config.toml
vocab_size = 10925
norm_eps = 1e-07
bias = "none"
tie_word_embeddings = "early"
init_std_up = 0.0394
init_std_down = 0.00349
optimizer = "adamw"
beta1 = 0.95
weight_decay = 0.2
warmup_steps = 363
decay_shape = "linear"
Each number is 500 + 50 x the weight over the matrix's rms, rounded and kept within 0 to 999. Layers, rows and columns count from 0. Numbers have three digits each.

# up: layer 12 MLP up, 1280x320, rms 0.0817, rows 474-557, columns 224-255
# down: layer 12 MLP down (transposed), 1280x320, rms 0.0771, rows 474-557, columns 224-255
up474:517520545570530457416527504555529460620569477513491488439489573522483527457512549503572516451477
down474:488501537507580496496489458455493499564492478540467524526506517406337492450486513448534407552430
up475:453554522391454527554454512563585462512484419534576428486515508538508543517516584546540492556554
down475:514439425537602472479644583511531424510463464524541427411450502501543459574495429389518498511495
up476:522555479500497470388496522487440558441462493464533484568541547503583488433542509542575507564421
down476:391594485541406448467502444486503510490515451530574525582484455564510518534435549509436447439456
up477:474543581596470535460478492499423441537394518561489533489448548508495512457543530457487459522387
down477:480444538465477492429476536488434502495531542519480486531502512491509522463389429458409496493485
up478:531493463556484476398510455493616505536627499492495549469495431510528571575587471558490417499487
down478:577485457536447401514530568578512483499451434461433509583452506433482362548485504564401533503438
up479:421538546518510437322559539469588537487482507504511568471378437538443537504520552591545460521521
down479:463576517472468484348481597505608517441415471535520493437568471519492593461574477567527533496446
up480:446491483528472449515538562497473473499455530496476431462479535463492485460513529432533469465462
down480:528508423499563581519502478471411437436542418461538495569457623527495512467550439457515351506512
up481:394573515425488533428600535465557578501533552497556451610466528536505627484627378499410410413498
down481:455523503590524572490492433491461505378551529469436498494503572487481621541571492465529488499534
up482:446548470491542610554596509535652462512435466479520464473601488448449462554523526488474506520549
down482:392553481585485531557513487513439501520481593560557544504473511508509492498453477498485537526564
up483:470470531558399495519467419495423504450466425509467502531566538565582505507464573592495424488552
down483:523541495462450495541527513571488469440519501422571524539501568607471574539440505395473480578455
up484:531577572501508409555519539452499526469407497474546481467533536569524564437474482540495500501504
down484:526527533526506475453475461507510553474519407475526489478481414545518548557533462580464458516589
up485:517514422485565563471566468567489561470432475524506527482389531590506447600539557553459439425527
down485:500574483512457581540466566388416498474495495477524474506544512660495410513564500486557553431495
up486:406510471528479557523543529536461487470459474475469502428487456486468527492551390463445465434502
down486:476466508499467514526578418503536537487481561478502489472429523506494475465532506471453574473487
up487:404580530561383484479527504568435480461569511456495451550547508475466504479499420538508513419507
down487:501490473537433565527492496490503538561521563579551648552495536471496457530593506364496514505496
up488:482509479440510577459497478532500494595507450376508491546580532509475515477540514540488497405404
down488:503472470490423557480507439539384529453475477466484459472503506556470490457504562521485523489552
up489:524473532442538509545590439505566555581534478488551456531528502481507472495507523420549473526478
down489:497584434517411513424443537566456455466426466468495500450491483482536572497504489630457547479548
up490:394498545482509430461443578544509523504500351499489485411425551339559552458538478578493487549469
down490:542464564511473471476519532560578548538483557536517527420509510509508502586494511486450470552498
up491:528596490502462633525429467478531504514496371515587401574486607434576569566515484524474580457537
down491:605540516569418554565427497497494390593517533432533512514501532556403567507535447485461690514513
up492:430521442490524550441452475456489468503503505546463567544529531446514456477401535561456523460489
down492:501542516427528437503514516503491391430515458518526505475538575580546481480419482529544603457515
up493:502515468553445531457614620460496588507539475495482584533436568439465519544419515443522568488489
down493:445504488528487495477546510496502537501441564433421372550485555530525431501548481519447424472454
up494:428503332458453525420466550488511549529551528449433628505536487431514486464439566559464478460478
down494:552454541416448518536496540505519556504501554490520537520500474604572523495513564450531458515477
up495:471518522559393500525571590618463518547504445441589471505463499546573480509458447530556541456461
down495:505526529519425490600520467449547508449508530533570520530514519469523457467510498480526553404599
up496:531454387460598437490516531505508555573485450444509536446459478443427431525476612541519457433504
down496:674494430526553436471531560381485538526496562571498571477493423482507345495503539549527468534451
up497:522506485475493497511504518518482493492455405580522561505401507491523517515534494567448484473549
down497:610524472484516513510422510444458475428405408537484495518519534577526408449630513525444451467534
up498:498493454521435541530631519491529506537501389479507540492473472550549421422502532469519464417462
down498:475451441438550419518507478518461423519491426494499440405462490540566544506485482483497542495493
up499:535602446545564489555512516471605511493443458445494497539453608529433488424504489553495527496487
down499:534501427567489511509445451507514564457625500458385564439481572421417469590505513449576544457492
up500:507527470514400414541551600618479439591539506505469586456478512479434488582425472538521527475552
down500:446540542413545503594564513514604469487514503493468497513441471497478497506533473484495565477444
up501:423570535434513478425453450451561470383485477444504476491488547462479554571431610577508429480469
down501:494515544550529464487570435468475537467481540466508567475457508505419545519439431489551424695421
up502:447546441566437535603527536464498522534403443446522542545500448547553496490575399554503537391413
down502:513480630510577507557541574483445550537520542500455591572503471509419517386531523484390630527551
up503:447567459505449448507465470493542525523485526419490493566484480520506476496529565501552514545384
down503:516469487546483447573571524441479497489444513472612532522516589546479564473489521478503481477485
up504:493488515424570564572567391529447527558451420470485498485524507581361542561483523554472549476534
down504:525455471495429472432513420488437558529526441576522467505492424569510554493583505538540580579528
up505:392575480532419506457483530441519533489524438528564526503473528549470436464509501518458515435522
down505:476498490486452497551543578500453506491473503576534491538468568482455489478533469591469412593521
up506:520590488533463484461518588606538452395450466525507519475470486545441508531559450550448461444543
down506:523470494511532493529499417416479533562564529414520505495519500422561500429519537507484523509456
up507:532412443507527541458589493596548456438407423582521552472574479478507442491483593470432489534511
down507:462530488499530529457565499445530502467514507558539548480495533532467444510428550576422537545568
up508:541505436468509523478530518577548513510528509499485538442344509513496459519461449495583464545546
down508:601550456536552416453463576537571533365553548481490486336534442503546496577514539478440604442422
up509:483579497508412493493556604532472499556421455510517499447494474485523428535468504554517454573516
down509:469584489583489445486418542593597526560433485517475421523478554492494413531556397506441446481470
up510:487499376547519497498568496513446482377481543411532537530452514528485472597487438522561515530489
down510:590423539446466483505508484439591537526505521504587500500547520452531554476492564487571496515569
up511:417531487547505484496438415616537520557428493542471494554460475553501357524446563530551497517475
down511:479430577533513575489455561457536480548464505461485507510513538427580577518503502521472467572524
up512:510529429561568507499565504455650488456538534508445470469468498537473577475481490506380489507548
down512:545554585465498472499552475510464492550508508485507473568472522427528378415465524501533429526464
up513:493506427450484559485490547601452525432548414400476494484445499484432457450447468509460557475587
down513:487495507528431520458442521453567534532526498419446522486503469541543497604436533532493569592584
up514:446553468412440458498403501529402504558499487412579556443444536450570482559459426587425376528444
down514:481456528446487427621387533489513365525512533489444481507465504507483552533533479464521477541565
up515:466527478561538554458580499448567521510468506477474578508480527505550486520434485464586502526487
down515:508598493491523482551501462482517466477451516460463517502543562500465570461459527514438431522610
up516:524493546434569478541553510460450501594457511534534559484464537501517482486498558471403523515469
down516:554427543513452432483461458388496553568550595598429563464543512485567414554490473538577507461458
up517:437495501537554484431498608534479518504409481538550560454468477513577518597550521570491540469511
down517:533414472491514508524459497444406459484440450529479499541466419474454463498429411581527537504472
up518:425527607431487535404576454555499478515566451448455525516410443498450557448473469572436506506471
down518:501522488440502487458499476535506439575561401422489417504406481457504407473545543522442488447464
up519:468539454397454455459454512493499462359496442513567572451522451524495482479498460571472507449509
down519:590499543535525440454524469596499480440424477574428492449523535532495472517445474529466504495558
up520:476451419608416470497455471502431485484535512433493516448512526465460498499526488538414548483466
down520:478465487518484488506481551560417474505447505512516459557526526486478500495509490502419468475525
up521:505591482495542453422565511426496560482476476557423497553472671479406427453457482473404461472525
down521:486540506490515436430466426440626507520558497467541479506437451468415455549368553586474519546592
up522:482530536529426450473631496554568496501511492474586455555546524552463564521490404575530406505540
down522:479554547458580529561501357480577510501470518455577495540427442490517518447524548551525480504540
up523:489487519505499596489458489531534450453462504509449498455499461420500525514536590568539479442499
down523:487568619559467460424394497451413453436529543471487546541544455500470532555479465583581554527464
up524:449562424539532548545538530476583557529508526530509464520491488518478481568516486495506498520495
down524:529571503521472587565434452445446359537534510557496503585419537495436517565540523608567609550521
up525:438482495509581447426517576518477519531485430556569483468475443547535422506552537496499456462511
down525:408507582610533516528423542540444515594500496545439450514577478506543556496462491439478491507501
up526:460552428556559595543540483482423490468425499517518484533442517560441492474526540639494528417534
down526:516460563491467533534440506561503414578522515546561566576494464523392520507439443581423532413478
up527:498573522492529517467520517427516522498440502460533523561484462539424440515530459617529497488524
down527:499455564495475472465621577545471496417493440513514473416520542491401502493514518490497453445569
up528:494560489510453561483554530500492469479441515456440527436435471478495533392474420455478425430517
down528:557511552445468507484545562447581519575485567450396526460465542449492469540503456513512501424525
up529:419533433495519483531565522535466475499445492569515473547565489480374496485510441518470389566443
down529:472499533510503542503502562562470458415559507596424424413480452580510449549530501490475445444477
up530:535483505518436486486379593465535501425599521518502551472527521438530570446491412486532470577543
down530:495486534599428518568563419480529522448500518539606499463443486447468551412513466464534583552542
up531:487609421497458509514543447477458427584594498517528444561539536455543326461583446542456488501468
down531:478469473507512469439497483441494498467536474513489468438543503481518542457560365523488465577510
up532:481607529502454548564532519458531542542475416494656445539426456441561559496522466519511458480551
down532:480564613471407508455469430474480466559502552472489484434538548574436537486534522482467421526497
up533:487519552428510615554579551523552503476533489497502592460476564548441544580494351536533406416509
down533:480576510533454455416466526581472470538502497468469600452588484514523424505393503520481531584511
up534:468484529512464601516527517458488632460548498541556422470425470549567461464504509470524452528530
down534:405440427523504523463573544477435488559495468475498498458544500578535473491494612490522494468488
up535:467576505470408512545568483503478523441363472548509481572545499470554488421462403579355487503492
down535:435510477473501502538513467523580494520417531531442504528478473413473564518483541400528536546457
up536:504550493488569506580502527597450545435417510446590522433438438451523504541524557496443545493532
down536:527497497523522512494435483471437421531566513529440582473562518510515470476549528429472539566456
up537:520490547447571421486368469460533496503497528460453506489489547531516518542457545504383440370518
down537:545459428477499441448458540444616421501473417549554491531579490481604472571478438592500442458584
up538:531537452495445583510457511442528520490544461461521552538431558488516466455498506605527538519472
down538:594490451515465624551394475465435430506530495504563423524558497472614489485494464546451481597445
up539:490577563456510371534599542559497484508381502578492512495600440470453520493464445472579459463523
down539:551524504432463546455530426468492466533570588411484602538530496511613505467568503516544523484476
up540:557620535476449455464500495520473526483465531539546458557428502502453438354617473480450496510481
down540:576552506529474462468495515494518448486545563537528512442562519473460491459521533513380536543616
up541:502467485491493523517501608492491521525491468537475515415476508560504460591501474556558450492495
down541:675594454503440431414517472514453531493503462541549410508477459456500540454504477425546525551543
up542:480518418472419440478520486504514531497397467507588497528522423517558441423425399546493445481530
down542:511505512460529488609592506502506493344525452528492487498473603403591535531573462493493448565506
up543:499463473487493528523412524539477506541502468497519563452480506477481522542502483498563455500459
down543:517475519543553432514492424441538506452496670462448493495482539440540525532548452480549490496523
up544:467560485510456577514564555540434510511499519515434514574471554522482524502430495562485539403498
down544:516497426577512497542521505490519481426588457618509465462511541535565598512458475460475654545578
up545:364578511413511493499426494520492484513455488431489493478447498473444495507466505461500532511518
down545:432490453502411510605463478555518484588452480421494420415455384456471572538560511442549485512483
up546:493538526513517511491511469614504509492516381443575545495441514450496504417535410527476460476515
down546:571462516465566457481544494464498482463495554490537494556553496562439573484449465578495478510589
up547:415536487516516417560574497465560531510511537397458568485531540507603459433490533550456515540447
down547:537565408503387441513466518476436462477464447532509511442483420433496569469439476477530476451462
up548:449509427426496446484487553574498477483519400444510527495442509566471429407511423557420426405487
down548:516559582555496430355418582459569504450577453467521530466539402503454446518503510529505499529493
up549:518562576479376526553500407491539506502546545545442442645492625509460510552517392619515472497479
down549:599501478523455425474529617495476476546569556556378509475490484422535462532473545623595405548512
up550:437495552533477615509535532526446440485528417474504510423481517502516542481539448550526511378432
down550:463496493543521512493529477542455514514580471519564503479472512515468533475425519476457522548502
up551:498518408528518433518438671485555535483456484467490538576518619455429561476431380599441520478519
down551:515478531469591519495475463411564401519454448526414424548425555512445475441477571605496522509430
up552:475561494546590408531415504458489520442476491524514419461423477424520516480477491488488405402474
down552:516515511508498487472552519502463453515498509469416530439486481482506434458434526555558537501457
up553:500576541490516592383533472441438468431544530433503518440540528441464495525615540525517477426514
down553:643537512530538466522520514463540473508563426525700504468521456531517586423391466635497396498536
up554:487483488530482511501470453514612525574519492493477432467494514498516471295521498507426516490528
down554:418365530513518488579525487549496479470523503516565507546548534429504460472491494527429498523498
up555:362494464558523450417530492578454548474385519515509528544481478473518502557581519461478553539483
down555:576448414520494597487454515515471490539450497509453488489545511548475439541420516507470481441486
up556:452495456529470529328472558617521475449531470457426511494519457544423548520519454499506516486474
down556:483550467537424526528479511523520480438531441534511459461562472556405471485522473448501492512567
up557:480531501484537598500548534551445570433382455416515490466522546550495493514500585611566484404486
down557:494518438533472446413511503440521562473577494503468481549470462564524483436477476481565469398476